config.yaml
num_hidden_layers: 10
hidden_size: 512
num_attention_heads: 8
num_key_value_heads: 8
head_dim: 64
intermediate_size: 1344
vocab_size: 32269
hidden_act: "squared_reglu"
norm: "rmsnorm"
norm_place: "pre"
norm_eps: 1e-06
positions: "rope"
rope_theta: 10000.0
rope_fraction: 0.5
qk_norm: true
attn_scale: 0.125
bias: "none"
tie_word_embeddings: true
parallel_block: false
extras: ["some layers without attention", "local attention windows", "gated attention", "value embeddings", "a smear gate", "learned residual scales", "LayerScale", "capped logits"]
init: "uniform"
init_std_qkv: 0.0159
init_std_o: 0.00355
init_std_up: 0.0159
init_std_down: 0.00219
init_out_by_depth: true
optimizer: "muon"
learning_rate: 0.00321
lr_mult_down: 0.7
beta1: 0.9
lr_head: 0.0243
warmup_steps: 115
schedule: "wsd"
decay_fraction: 0.74
decay_shape: "linear"
final_lr_fraction: 0.1
batch_tokens: 131072
max_seq_len: 1024
doc_mask: true
train_tokens: 577100000
max_steps: 4403
dataset: "wikipedia_en"
Each number is 500 + 50 x the weight over its row's rms, rounded and kept within 0 to 999. Layers, rows and columns count from 0. Numbers have three digits each. The size before them is the row's rms in percent of the matrix's.

# layer 7 MLP gate, 1344x512, rms 0.0948, rows 1002-1215, columns 384-447
142:436528473493539515489518602519458433484484439434551518470484527573572520570527398492508397502473527440556430463457531531518458524428508547485514572541533434478468486484496417536582407617390515
021:503488417516490467644461439469448464450435550610536466485390545400568552420472401508449511488531490432532504521530493492530437557507477414431506452536522526473534493450568482481470432497521566
013:510506552494525414539468509505455568464492525467526432589439462527427568468526416478457471586488542454442476504534506565492509512552467552503488443451542499493525440405476518537468581530583440
126:527532598459559579500444482438576648558518522532456486484545447571476486596538552467436461389507509447384511564486492457607531532499612490481553494434514488515419474567445474562560543362608535
017:500530467439444429544410540533477559500514530573484553512465492491459555550569532561497488502513462475424530505585531417514466403513436555428534448563560517509538552487578511538501519493490568
137:485443464467547407482455477518464577468519484510543483474494445567455427520523553401527489509512589516484561513499572537482434481498491502500522549415511463537607458431455471556364496538487558
015:517451504489461404482529579520429444475510438448482490425429540509492443535581486563506514468485568523436472533511535461464462507548506550547432562403575545568556438416512552585451494552466507
115:494526538508571546514550503586567564408479476553501542456446533544560515453403497486527537563431470449510430507452396568584545524513510532496518442513526511461618481497531480495481465442497514
110:504577594413498516499517491461508511418543524457496472509596478522502527523480444529510583588433466542516492522508438531534532442405498597502554435495484440562504499449523424519518403503513487
117:510570540474533602486506516487517473520474446441598571534491522535537564449493522526542651483467464587572510405506485425571477455508526526557542415552440494567413593483430528470609468568517461
127:534498491461515534438519418580454537520476550520512443465418549413510555495515475429500557469540496473509484450587500488511520571437581479514462485537485456599439534591484544565449545552516495
016:464476448560535566465515510540419464528583573471508461553568425509457561529515462443543539524426517567463457432504458476453414555415574550535588448563514445427524533528555518478545516457553565
131:484488476524539475491464535624498452465489536518477529494504482551476575478494517433509516527556445470378437542560563571479409531525554505515528454633470525498493512480489499564560583510506519
019:533498522530578565506521449490411518512464454481579503506506526535418567445403487497557465457461441520486381488430420462476524497439475494486502539481439480481504428426450467514549582560508568
114:440550609518449434510603485497549505516522551495532609537584511470559580506584532530556490556453493391473541452492483495449507471550534479493508543497438565512449534512414485509466477554521470
118:408499517491460424562533532465523614546504501603370535554517559467472459449518598470523509304446449519490524487548547454497520452483484511417542486590518488463514556540507491516491470469601541
118:452612489418539452430452483453444454464546534466479460502507467500592529437450454540483460443547442535432522423583435547512500545459617451577479549503517550519510472536299467547452456503531511
111:503565550627547573508475528562561511458551493423547578429573529461353531585499517425414473495614500548467461649534542503568461509467546453503561460504487518478547481514422463460492484571529482
122:500460601472499445440616481458423483409454479508487587455497463545544519519384554453570479556517583445526413539453469494525474443416521455463551505487549476551532436443474549502550418567437510
134:541493568498462489496498539487379579544484527542497513502514498494576391475519497526511500545502507554488541489447553486492510566537491488454455453469512487398517439409432538518525575470428480
018:507543590522519440510562499490503546603512520541561493396514536564491547477443505535522479515416523506465543559488565477467521552451513460571549521604494476461542448542492453502511427486474524
121:563464482476462509488493535537555521544505539517494495462410484434439584420499546557442491487565502536464520492416432478556526453566541426483467449553519500485538511487482466508482554503551501
015:547512449534552524451543474547529444439455485548546513525431531566579463474535527472550532469438571573502521541437506487532496504464443446465597516583561507429441450525515441566478460484413494
100:433500405416503466396592504576496377519407420480479520479549400570457519397563501508565480572442573406549506516500579510527545511502550461494495608461482522447503578473442559502442487517502456
116:489575473394537561397508452483552467507538427464476537480466520377559454481455574486476551421607440377531481510565490456422513461501564521497519394573522527507574409542475524524447594480519505
128:476483545401585511488533465470488445417525555570528491622523463582474447432541421468543494441537453446499457497533484442516455482431448481491409471508486628576565511518442539506445523495539574
115:575500499495398458509481591561496497571499503453487504455606521495428485447484555486463509477559527590514445535570481504359570557495573529497478537561425513591501544479568472500536491476436542
109:516489490647563498475495502523447460630556485558531527489370514517572528542493422531412465524520476526458483485489492414485505465505530429542553507476533482531462531434523585507497473564560522
124:412451431387525513478487529589584580486581588495499482477537462469465569573596508502522537443460477464446573503549503544505538498552485529511526409517455524491445547555474495487526492500496506
014:503536518451423437449431518535488417471486543558566490487489567545443511524561592525516461567576437473509585497546506505582427502504588507462419514583544493451517543404623525451575546464593589
115:500454514555582451583460395572487476505471495527517574467488517489502388501495569503488496522456543420381503477529478582495529511461542411491431474486567534487526536457595540475488496529532497
123:511542532514509498495474570497547585500543523508478506443559587492520475480557457486549487438497537494473440504460457567505527534519452573503460563533554454551433419493473549470494457465512484
107:390532558563566484438534466587538539467497517453474519439514499480460556431447543512490456592553507516435500600522476512495409515560423473464509528579461539482508453551447484571546502549485507
126:563470451462533568452430484469584552544505435564523421483552452527449602456575530518399543554501535532468431454568548514586506500412411560431487492533394431515584550566438498565468515573494418
126:527509519578561479565527576498421447514539549540548461495588432530490526515510373523544569462418475455437460416435423530604502440564506465491513471469494521504586428474435597459518589480497448
120:461453557554517542401569503558483507513546505497450500477485545539481429345410429540560493486488568513496561508482456477535529571514484565455511534581550427475526433571449463416601528453466518
129:467530545533520406497473465514432603475427508535484485416627485503468537484477513425489453451541377551511500470490535510529420486539564653456541520514451581540463550473488531432457466453574497
141:510549455576503494432469555506452584519481501546448517540538497398480391508471498542530513537523522486492478498394476502448551460559574493470517486516406522434561463515519512532526484501412471
106:509532497495525578580578551454456515522475426557423516533532474492481511462445540374498479560485545462412575440547518542491417466436485521402490504522459475490525597602556520602464508492476538
015:547417522472455559447561556610486539542411411486565558468464553574546549424509416525464466514471481450498526395485581488462480525583497594382540434542516390431488520455527566554452565432553594
145:568542440485457560570494503612504519497493560420582440506441557440528519516362612522419532553499488614611556457397502490508521451545493536589493498473542488519520503461500527464461525528578455
106:452444584557513557500445420536539581409487411507411483414455450446567507434481444469510493441563618550425578542443552487544529370508454528425501577486559449419439521484515468471625534569474508
120:545470531517512538486422429454480491497490480428439481454480478531510518591427551419514544460428587455511559514550438510428494483476513459492481388560475563485555487484478563452503576474529552
116:535488509512508480466545490405547581441543511425419599585574490537575528481469498500515513413461546460535467531472510546545533471555460523432551504534451363595550501546413585578499469525561502
114:506581611477544541478376504550510479467442524493516484487536506505543405558419517478510483426626528620483538562514536475584538515551463532544479449481505504452466473557576452436531515573444484
087:465534431426522399468516456474505499500431527563539443501403534482531492542428527527516380476483574496422492472526484462454479515511491392493463516447461468536464540479514506471552443496580470
015:488465560419574537496511432507513469436419545528468475429503492489472517494555521585503575451553527481477550475482556509517563440528458530548562481516433469556585574525558536586486569491439557
015:458447508516460584502429539406562507552510551432485508391516581542425506604464522551441441468407424574472533425410553499540445446502587554543546532460521525545616525537485450499525571459447531
090:507493480495477546502458405459476445473433476543444585462529536488443522430427520489452491449504447609476538515541443540348493509574451547545492404521417492603502511456441434536560539514510472
101:354450503537571485472509562574518466438420472501461436523556503468506495562422500499507482460558498472437489473511505574506379419513444526469510572416511403459481479527531520565467566515570542
134:489523499449518513482559599523448494407484450532501577478485515489588416566419502530538474458489562568483403409475453565480495474537447518566463418496470517467564464548482527498503501456558477
014:586460535611442506530468492542513455439539504471557532433544503533437574578537434543497472549599517464488431569427510499435509574442518460496508539441463548394560430470568542446443463474482538
103:494529419423489523493519451436481395512444586459481511564516487527481496499474482480531529427479575503401440508466441553518432486399467471586572483492543511513518506484507561449478449424501482
132:556506525429517472473496441465470450547485555654460567523531516439520498453428454459420447459451502449471497516442491534575539401588564411578409402463448481493524531497507536520462490591575489
014:501546469571537571480552472534557457475573539464441597539440458422469440566439501505545419457465498465457520546511457454472580530518516539570430514551461577464584536579514553552537414551563549
120:371538533551480408512527457486439545499570543486388519475484591440495528493432474412445416508525481553523470476523512503497497465531394566479472520448455586524455455481482564495531509570563528
128:543468467424531445435544552573532432516460551493535430462548556618510457588463489477530541461523489546523500488522545534491545588432521516419588530542613612513556485525532471610433469655508463
127:516537533578423479483574501456501395435424589536497551509565394530485482457463471512504438425483412480563594553531547465477360510504475521494479524541508523568521540441549492483451448534460451
013:551469487453450430442501532428509498459517585513557480454421597516545455555480449477517460467441476497422564434477537383576488463477499451592559508583472576556539520535496527428417422451560478
115:477446483506495497605426477598447615536482526532514517506481552532528459583505545453589577475521509545488571520502469489510504506525447477492428544609496474468485412556443542507474512495528545
014:483405511488457464492443474533435494536530407518519473444454498578588496528565549475512502406527487579516533557477512434453569441585424519454542540563569434444561515504579571537521532493541525
121:506455494413574515488508492493494511413511500492545430537465525446435453535515565475502447559477515520480623371495453499484474526540502472410511518456490383505514550490588479481597506537543587
019:555460551496523494428601426547472574467442462417549523569469449532491550510472472495507420489493536558498529411560591428423517493588443461534476531466520462432488447490467513482556534448449510
126:581469549462519525524493463467520535508461572485519463473580530432455465409529503474496571428559520529562513525489571484438471531499501517492589553613465411499421492412502530545469522594536624
014:457558422480453428522547426513485533525497603475465451546508429416518519572571512446475502413438621494410467550522575557521449471556414472536460519425544509543550434535519467553549534440497586
013:535532472508452507426535448533427583462504530455546542432463464437530511519529495486503482535504437484461482429527422572420468464575418480465476461488435418428462565510577504561456414562432511
119:525457440467450487526606526480507511552478548466480554382574528519480482600449534492433422452469469492532548500499516501593522575405469488481522495576551525535541576411565505607452482414571541
139:594529496454528489502461534541448480532506481516477348344481476483580502436493469551468458480445493477462539416467505511501541565478446532451442477557481523430512449519574399444580548492490437
115:576518479583651581430585501558567462594447561596452552433459469520504514433517470473513476568514570559468541516535542517581459449492441484529477511507459487428396598497514537445537523483460593
138:515466521400573452528481561501572376479577508530428520565526523531470529543504391533497506579473563524476529472476514433503492455582528474569462616403530488513577581560475513511510481477510447
117:476399467499476561426469361486525434536448553429545458561538429492422480515506524490449452539448565468519594510526518499494558460539552505538480393440491447447551567485492468550508505468550558
125:467550511539520469465473555496540507521478435407498458503465537568418537585442478472523530522496462551535507511484488441573498526570400618470493496479540557474472549589439472501503611440534521
127:488505432526556450506552591573507533494528537421433480492516549556479515471505471494568399485510590435460578535541501529512493454471474541441457548464542458450493511559378492539558465456561475
018:398475557495601593454552509502620479470568533439505528550531548527519511436493472588466414559418462500406524495500541440488488556589421527489422484516524448540521480548512469439461553607417578
020:461618417406499613395469587521565485441498575413512484595450452476460434557473483536488533521507492533452506507520524384447476573487497511400596501541515536452472470544496501446511467517544559
131:543454583532462523545437424387422469516463625491508530449525539400441452512642500546559467457503532462500488520519481517512483474493476505540507566611454521464451566516433546477423569560550458
013:460527590572480532511538540514457487445502510558444419469413429521428511578578441435501528557550467551479542526475511473514422484458427456542475573568440518444454451425565484410467500503522465
121:581492484454529565479512359541446498478513580525561462515469553449474427444491422529452567561582448503533565484518554546537453450523546565572561488465496481488427469520474442421438503467535539
015:463530517475482426497492534475549546484576573429515555549514562456595547497577579484553509582472439557499514436473590572540487596559508484460455500508552435429586564534477488541579566459455537
028:423441496504577522532432545489438494496481471586504497517597507641425502513472519468527459441573493594538466498492553541467543572500547513388528513504428510531490477463470467511562501492543517
026:387544415494512412476492427435513485509556425512499498423607419536398627509488566508507419450511530504431466491450492498426534506518512580553525550465445483481480449531529447423479523526459543
013:530433433478584457473567474521532477563462428426557447423461552461546571488545586494484480583528488466496411558534566466532515540514583420536515475532495576457458520506439494464576585574484416
013:528565511505496456480461427505435506570561446579514479419524564418543545456550550542523447470485467525410438504493482551582545440439567539491483533467557453578467480487528525486431561453436483
015:465576399568514459491545407478554500447495450539542513516502448539632551475452489535404517534473504497448474445551475531501495449535502523585389447514517549463453468440469496522467428437563434
027:529518542504589450435475423532548442488484379530559437536479524437533407585452495593497493616502482521527519511548486561603484502557470438526417596568519553474479428546471536565456476495555485
146:426586510438510459494475531455534545501488542492400479527446564515409532497528525540503481415478490504571426490517597440471498465477514503423509535641459496517445485473498535424484544580557501
141:483456517496501359471505529594572514506371438517446439508551513604484518415503484519449441448547511420396452527403438429467534571540522494539538530528394555472532484467423483527538501450535561
101:523516569451555465569567590431525484404553545481427472483516473502509494418482440555494494461495523542541534564510495488549402492567482493558470484525464450553526506550519515479530440454543485
135:419540530563439489552517429512509436471527381373546469447472484585564574589501500422556557560390577604459477515696444441522470469550485475520451453514623429455470538501507529469508433494519402
125:454556591529576534404530498516439478428497440591540511503480561451515427573555511517505391487468478469532539471551532456497499516588547494415607463540562454454603590502528521405525561464480521
140:444358625467520471522525484509471595425475513598545488433562453577575517499628499483449502502493433594518518462521436447370469459539527441443530460433477611492554581494437597515467444438535556
132:379437540492540481382565443618509506573488452488453413494363475501511491498504503497451502536510525504385514546515515538513453598485453539482493498494367450568491463527446491654616493468453501
120:486499377436580553503585497545480399480468599540496542512459496514476522498402387525476457543451508588435549426579500481618434471531528467458472567453417500346447454575462463405494473539430447
041:520532466561579649541485447568466499506509461560468457490490559556505505516419451471505517531484572483450500488525368486495479424495515522489478503470432565534552435431462484536626433488456420
016:501516536415495472416517461484510445442532500580525435549560521542473509542542499550547553536552431489470433467459478432499560494473555460520522467465562490453535466412434484404440467533502573
013:452509535448460518516503464530413481569539521496568601524562471446525506470444569442532565476563462440554479427405526470516538455478509529564388466439527493457559547441516439474502463448555439
109:465505578488585510512516451534559429510435491484517468488531525551429473416558565579483504534594521516549584439434481527511509439482557479564527466531475510448490509516502529426564455475475400
118:531478493498587476467529512404496428405611590416476523558516444604484442500507508592471532384439438486523498484432438436521418482494432479509464453450559535559477525444505529493432493489496530
103:436568466476479389482515445521509592552511502520512486525572530511531512491401512471532525448528474550509562497458555516538469525473566600504566602574470489567422483467410665523586435492552507
125:540485490491485479507551456506492418542467526472394531460469460532538469507471501401537460456502416438461485438457503492483514486632494481496648471472501456643503481517440451495518570530497561
014:573457515474501540441510464601401439524497467481412555546472555506481458495486479538496427484547460511575563408432463432485517436504436483542436579525532572457506543475564496468460450523536470
110:451508551569495475513453519462477494512529489505472505452359503531492416422539539539537561543460573541541459524583493492529494512600477470547497459544471348478606403595574486471560436444495459
062:492459502517503415514459478540495496417518472639518524487569422412477457460507545462513530468484516430500488507566420459502467537552457525512554411441381500473494451461462521556466538506568553
087:555422457493410539453470409453478526565477514488552436529487420485439580516546541435557508531542467362470460457501449466425505524422521560524496596493492454580490524538516499482406537496467525
013:448539576563432504581473517525485553571452525532451488409531572443435564497567423547426453441495554547457468550589487542533454527412470556490500461507564557509526465416455424497418486425563504
040:553478481418512484456476441480504634522479542557532481485495535477474489517462481530489465550558557563593573389584496479429561502472521463430457439638537522458510552511479476526444487521426508
015:455472538449524502433567470529554470555537453478495556409547484489485475532500515458529516562475462564556487399581575502552449472461451538498460446508587449519549564442521519573506559436436422
126:597452539600377393491462546559535416534472498539502495492458488496520464468421529452562498523499529470457544480563448454543483475568552493524436488555482430496516540370546569496429561465504422
136:528469500530542511454545541473519458427459552488613441496463561457510442509573590545480473564570414541476484459585567512527544486475573511397525472514491485529482498558522569506530505632433474
015:458542600561492455530428511572473429478634480397522544461533476460503428430575513478440487535427490501485444521487560584468456456566565561434571526419483572420510553519504431489473538544448565
131:502538492495533521430475424558505624431482472476527382395433557485623448585424467613503526559482380413494492360461371496508537524549511534501480503514552527546532483491441471493523610482574448
101:542453516439516529520524493467484533466469487523542547479437495574429566518542451467395506425496497585455466487523458515579452415535605568456565476486392506484475549503541435473540471450484471
114:467559484564515451559455478540517496453496464491527546513487550548560662468459493564435506468516389576432510463476552471494452505509497403410482578461399426519449546498528503535501448488548448
108:487473538490546511473490505559454416530421473571425400505525547468457540473451567441521468475593503578418441506552624501491404504535484626545434513502489578470435475507518534574547511558392540
126:486514460580592508567456567532475462500486504515485535470496516572529469530521492470483551416553500580452457429505568576511493592484502512575541488474473493548453531525514445515503426564533538
114:414415560549558565473487448467487588462546573584447569541439409462544504497504491471468483480546511501416489500530505513559551412466519476533491433539538503520540511459525570394551474516488469
034:455466619518523488482537487472583524473492449462499511585446494435388500519522540527568555493518510475511434516486435372506435424483466555549460518472421478513511460445474492565494466432551540
146:507541413464499498379554564462561500476595532439532477442525577516458434515508506490442441471439578554498466565492469489519556515582490458502482470579483514515447510552441406488497524446451471
112:446541566520484528486532514510503599486472506517470527475461534580502430530506468478564517497550541483553458595605545498455420487441589569474609597478438516545465492530445482471474382530440501
133:456579480603527515468440434332475563523502457461603437420472485423504529519478463513549479449542428523454538408570427554482590605452541451459547519444534456454574559389535475522522464483558501
121:536556520474498556587455505502546439475503483594529558554484506461514553559442492538441515540490466555568459465437514533515522472476442556471544514553405612479446452565503501458406525509497551
021:508594578443482528399478494533470547429463448494537476510552509516531466485452444459545426437447566579459520504567510484545497458552491460486483446475452516510420497514554509611486464483490477
116:555445454565425532542494522434562558444511541500448514554524478536490409496624494517489538495455433498477453510600511501529457462486493516446535493582492529564559468534451537432634593518487458
144:522558596531475529442565516466469417522469462475487529548563544472523624385555535508450595514472398474527512476519563513439437534476515512537516475540472500540541452473555474505495498460453499
137:508480571580584551468465471507501548518523604524500504454548551486468523544496552425502474479409417540419564503456516528627558470488484502492604512491445480495424534517486468449421483537458415
128:531489479531489505557568499477484494545475600482502486616513491504442462483548494566440513475530503578511550536494490454424487444467500514535479390535498536467633469452493565568533426559460609
014:482493452591569494423539445550425494537459533469459532451446550469584487460577512562585444568551467416432493432548500543569462409529483553489467471522583534533465459516536562435471512527473559
019:571501555452559658421502496508480605566539488512519518584538508463523414569592496454466506524480505518441494433507429459440460465536553535475518477492478425540456500488495477564568564527452510
100:441503505524516606543497526505461517560456479392502551443565458551440488526487429412591475427528451489513343548575479471568535478417506485492550541544441444429497518595523525524526521481386520
020:582447508481421531477503619543534625544462581594544554440491480536501496554549485494531428456508453474439556434495412429504469546572451573488578551397588470499426536499436522484545525533521458
134:446445476499436564524495489470493504481461481482505565443529515516570463489423578486472434499443482594445489504491491479582465613484518498538513477534407491535543558414478431549511564460508564
112:502538467576498491585499485494458495501481534525474457418462434558544574468449450496485478583563500448546361569512473518482522518436452488577524582508640483520478533568462441492542484492455506
016:459413373505483452414474446575521555473497505448490567478536534571485486489461430535492455555456544436463638577474563534547486438522578551453577443427582567474452453505475536467536504498443490
115:426543513609535484576430428515476633449509473481464435506447462451521540481569495502506552470417400491465432422470517573446563488513493462392497468469448492474566541503507477531535551541417497
109:553540432465500463528516409501504530519591489596506413506632508543514446472515424522455496551536459486507498487553512447472511466517446535418486469502506536479507429408516539489522467531567526
072:385527511502637501490532477392565579527417397445529549649421465443578489445433575510449510625658518515534448490484525456509507513478513487460482551527494473563580538591460499634426484513538512
016:470559416526519509625520447494453438510455514616541564434426492516544511578448433517512594585514525513490511455428510448485437479484453456571493555530485458478513547493476536516371572466527498
021:599399514577545505457459543468517447411532455476497487514509511569522474525452535505540600472468530486479449504443555446447455427565474517560513428523520451472410535470520431497582510533473567
019:489500523482428550498495431523455429397449421530525565526488474460487501510460440587538519532555488532592472481492544485450481463522442556540515431465381468457503526448494392538495417484498445
015:466460597590575502509515442544509535429549549570580537479483464480545495407503479549460417539568399517549489501471486469551456437557457545506421456396448499452513503559545575453475538426430441
119:439529509480479547475490483544491452439481541572520538453520494400482518545568512515475566503549529506496471524532577576572459582432559483566506542478472561558534494563503547484380432492486514
116:527501569477515548471462483520526541412462443533364455418520564500456526485425494495548468514446520517524537641469558504503405430514431473497484537496600505466506450506396465558519480436530510
016:565441447548554525569489460526454555526518459544443443494589513517526527494460552426541544468438436396479515537435541508432482538476396486498512591425478455502540421462492453405516444559447528
147:465507504422440460509438503550450594497456488495503415442417448518602537466478434474449459521451470399468430469549452469435471421448526481576465516465411471602457535481500504585439461437517498
132:444476601517630589602476517526516509503544470465559551522435529450515487525521444637550564495543581553475545532464482402562503455546580502376506588496403415532435531436487475608531488539497455
138:479471610584514523526488502541501459540504528505538531544543484600480435424517623455532507543442510591451581473597610406510377539518477503475491456461606564557463551534545562529454545571573509
129:497555525561608595565555550506529376461438496547450459476463459581520465547555481464545408508551487537529596496556483459505527556528432481530484519518501394517581436535400545516545469499455575
015:457551451520521574489570504463580527563446550587501562513597460505538472442458553547485491536465504479563505449447541506564453527483533559502472484483490572529517528506493467525485559467532484
121:478521501507593540462552584461469431495403419615521500445495538459488454419444538453399531534384496480528557470462496448449464421586526497455590397523603456461438426472521528503461469444561524
126:470538426560521519545418423616496548594463521552465493428569470430513512500476434454520424518456592475521459493475505522410454532470496529525551513509492514582618507511564474463526549528551440
125:538554503570473561500615435524507617531503517488507424391449606495418403450520519480517500455503457461568492386572485394518352546485568464434448496495457526509459539492515419525436618674499395
092:607432458371570423490521488490520558577546535468496473446558512523466493533519514420500451508559544519451516473437497470529560443543484539508503474559523460520533463590465563526520580480531431
127:493502489563411463453436494540508433491449569478534564502511395508472454480489639437498505403535583464531458466544553487445553531584474418590485475562427446493466484512492502575445561451496536
121:525474498553468438500500426523544485495534468542548554583597530508501552447525472498509513448576531625464476519471562499397453519568534508481496514561491455530571530514575422482439522500457431
077:420478392545549543491499485392501524389504505601530513527549559495480438535511477379578526527484503499452444465531509428468510488478446435439507431450497400485533482557574428542479573439540564
127:602521629445417578454465486485421458499543456407453542520551624471467596447452480499540481403494503458448447440515453518517492479549485552536547465501539491558569473440503513494468483390508468
016:610445460482404566575499510554478459561374543494458570492516443447480483451495548571434532548544524543492533460583487502520561468488434481469448422429474570614582521515541491480528454503433507
020:540457489540433541462473481412501437470405461591596516581473499515463545476466491511463524469600494410517559450464586463546516572532538518541522500462470488494464481525515538540475561482516482
014:521547495506457442449489586429452523512519548557496580484515459530486480549439536436560517526577499523467460413472484506464404577453510422504518460588426536539573497463553477518518549495549518
019:484437430476556493471429485525527496486547425513397486471430503568550472484520489584509424514465545634485519429457462487621417488550468546554487486462483513573496609498561554493452576441516548
139:627439486482552410533458465554522492464499582551590508552470478549612466469521508502496518542562476433453448526538598406459558517468498502523480485564448500513482534413446527572416473442600425
137:504552468517533469505510523516488515464488535546462558481526426407462475463528552590508576428507478550540461531609543495433538480441436496541472421609505546570512413462564517549468462443453463
127:560611528492597551486470502443516483503359453539565463492431532544477521445501403512609495577508466522457510469526634403415486508405479420430453518559615468501531418425581503611542453500566471
105:499492468414499463490560421523525488500523517537492513523503460510502471524544616518514519358613493473514514517554521461466416482529518466517504491506416507562542428504399467478472512573422507
105:448523571447570426553453469582443467465588469447526494483406469449451441513449476559476421387384551532475458480580445452496444467540548550532515611494474421521391464465484462492547469572542512
126:501568504463519491585497487489526525489516487467537439516462469454484490572563610463470489450508538505547485525510434473510535497524613457611517419594471562431470493536491501456473492597456532
102:511542490576497521456490521541574461441562506544427526502462569603566487528597530495470491455504443534526493483442535492437554621437534486496582536411616490508526484489489538546478474487429516
112:517470473500447529442556508546493560541452463452494556521423509529574525484456527425540605490549458544404466490492463489475492459514530478509516407484516466353539457555467449547410551387527491
014:436488511519465510543523437515433495571547539480513565455451449577479476429476578520556450494496407503396461472566450485519436500484461527481430583454473538577503489529492434565496518562475445
131:410557426473569597595522540443516404467481583487479459512493504509543513540494492528475527505459572496492541425604379584564555568410474499555438598436565657561546477465549560477474541453554468
127:431498462538495431460516496565537559570463521469533485630513490565462547524493567524541533515622427513510567479595454461517452466480467502493430438501454479542553481523494529476615466499479555
142:435459418469596458512564466464442530566419545506524580453485483552530458582537585507517466517603560518626560562446503395457544442544500424451517508510497509492514507391511512486517521412438451
018:552511489480445464559415525496504497476441466415493447461530487528488491498532448537450458448450600453497440520520438560504440516511419454531487526572581466433570465536492502470455549507547515
110:483455452374553432534577500502519529539563516552476415545456553563639445515499507456584515486627458524453497575478496460511416515541560447465523525505381482546481560414401546481519499493472487
137:547496530506489527460498508492467493414478492493436421430526443524539495432502605553529484550540479503498568373459476488649428545434470486475489486445587520571438435467409524592520402523472528
013:531426432464573511574559527548524492438429502510529465486489550570439436534509461416548448545451442463526429505573410546451482411575579526437510503584441438458558437445453474454456546445580562
135:463490489454510506546465544561567480590476510481503489509595447560413591478501430384536662576533462511417501440542444414534487493473507438540505503541534466407479473426425528479456492482538402
019:608442539418477512488581547540466510475458533491517451499419478438542449490471618517452531557586551535396573490427457486469543541417548566519499537425485453433484472497471504482430605481451525
100:399512440517480577484407444492492487537434585467477565515407496437447560398475491506476402597479533451516497452519486537458478374443541508458435443583583514471434502432526508467445555503426520
124:644491448537467569473554531499570536503399488496524498530480459482541477563394515496477508494529417472419524559460519507469521454461580468494559609510472469587507464447412506576556577556473562
114:565461425488495554577434522483510508517506544498491527535566440446528536502433509498509488494533520500551558496538458478529524467538492482501517535488597480494445480498477510575570531532575510
145:537532625501540509478476471460521566479467497413463527567543549443533554516533458502565513521458445490510496442505427603401504515418515434503484483598452529422421495524500496467522487519433479
027:470476471387462586560499589498445470533475553557481489543511521465568371516547580556572547581513476405367481504579512479566573537491581494583521490532558473518535494523448479534458472530533470
014:509494467454536476524499591441433541393569477440549463449578502454540408488435554463513474439523507536384403484563577457462489534503529479394547539423496481555477602570527460484453451463432556
122:546505542519564535441530549526521525504516493486634492455532537539479473497538524492477586538526529485473483646517526590523481438454531520561446573459514477449464519538547557509473507532467598
135:411545514546505513515494465436529491521442484608584464435537468504508498477501512515411514448448542586436502515585511469454497568496556513354479395529405395495530505561524541480495513496537485
115:507470497474527492441532539508506590433411454482523405456516501510507487431477481551510415521559458508575546479573500495470463505601584499562563465560455558475403565512515462510436476381514515
109:442511401570556577502465492496530465513507411477495522508473531544507450535486526477518634518473487487431441527500503643551500564578521560541479534413480410618434464453536490471493478446498525
120:498513484447525391607659566498604480585448477448569588447588580553557560484462592489452503444557491600465496516502546548503453455558548555508531471515517384619472515389476534578470432502517506
018:518408471499557453571486468470442515523505514546449480569428516530493429438464530432526461483555454425551565520399515599539468575564571474613427488615526554541578477499467442439527517518514494
147:519463508491465473468621522527537470490522457502475519500455520408461396508496474407476534502539474496445451509461569515474442549522481570586455340411485574543511409511386512503487503541451491
072:514445482520529471541587577464524539561566499514481459438449480544460520588437459432480454499506489567547441550433521492474527476526488472430603524500579524509510482498558555555513434511524524
113:497495415446599528557518523517515521571534462531429486436566485480522457562404440434481529437505563468550368481523379528574529506510578567510565540473601484532485513562598487539511489574473434
025:508496511545462474548439479502497496480465379516552529531476603460555562493565478507460426473460452507499381449461560519547561553379503475528454491505532559543568519559548554572451472508569564
123:523487444542502499432441496572517563482513524433494447429545475550495575548488506540426442523498497419405601508483424449526572532410465484449539497502379503437471477475512473489479577490538484
142:534536430459586531523488488573485452552496547454431453540509504479544539481456438500576519563459491486430570591542507540513463488393537442553513434519481502518451418533489537519519471501557492
134:504533505367461507438479510546472507474500464469547546563512529600513492479556523574494543497482483457460492594547464445546457539542489489488460463508405390492515533486503484488502433493544596
136:552526523534493519528466403539461495485482545520522559548574484474399551566559574443545451540465469474492447491487485492525415376595479420457445523525532466469533462611524469537459508551535557
013:540560535461516517368448531489553538551493453497445528537577425496493485596498437450454509488441456505538538483553544470436499573426548457473593444541469505546550422436533403546402573489495527
122:514443507489540511462489467366500539546539552572501449534547499526525440550522451535510473529461470567503497435554505553560503510562543482557357549450500483544550499540451580522463585532494533
121:490407592489404458563441539487543483504511409593496542601452510438490446497458514433535507481457567533447498510491455524454460566542538498479551433511489488625465474467483467419506553457541567
112:570536450428386599437536543585556589560439459440387493456441427560438490485538548511401524464563552469552487447581529511571569452557502495519479514537456570568465502448528527632544477553492489
015:484539526535492517454475598492565534554499481521467544503569439476511560510520484480470497447395549393436582466397481564523517448513418555451562557577515472529445474449578512504544538467520484
123:510535517532503507493543491432496459451427552541470480536527499492508472475463513527469534417500536447579481534568567508430686488582424519428473530520477529533487496458516538512516513426453537
131:419495530413563556399465447427493554515524564626483422478453515507518467537515507565523572411524478563490475561506543464471490531388368437522585502476569503510510482591506538517464294573545517
132:434518529550501532476493479536483490564553542460443457521533465507473490511496485579518519515599459574546472566492419483582490481515513485561506532509471467564540596569564459454507540491583489
125:438599506522450499539436554560502473399490593479540561475481562445517450524472505490526521421523387535477564482540454450487474597492479484432533421475536469550470537422506583434579553438511543
021:570518514512550500489510479412555447468465517500406423487559486461393497510537503545504494564550401489551529465509454461498531454450586511451465450634525496482573548531508495544486525578472480
131:537450528502498340416481600546492659571495516490536403514468476431445531484546519448409499426465565547545472488551534540448544507582525536510518473542553505615557483539618501425484542486541573
125:493469428557455537458566575483553560553488489527524484575487475600530450474536571509516608605504478535463523526598535428434527506489496383487490548446523508493430529461511484468529512400528534
113:505512567485517495473475485533465413533521538536471548483510480581623508500479438549522420461515492476589493479418492514510545545593562483553524472566512537475498453450505515458484499542437481
124:503484461524363566498506532445483468510414480467480501473434404489447498489468460468428528577472473494434550512472493488517382469450480452463471458549521442483509482497400542490541506522487522
067:499430520502535415503478420487552551520606491619462544423431480551502475542543550489419482558574512577619463522552453440510462533534516414466557495538472531506504544492473500513489534520494398
132:449550458456466435518445441441623573546595569496429412485515478483522485517510477489557481498508476471420525529509556471545498553488361503490471489516425541500506514521532570537495456512418449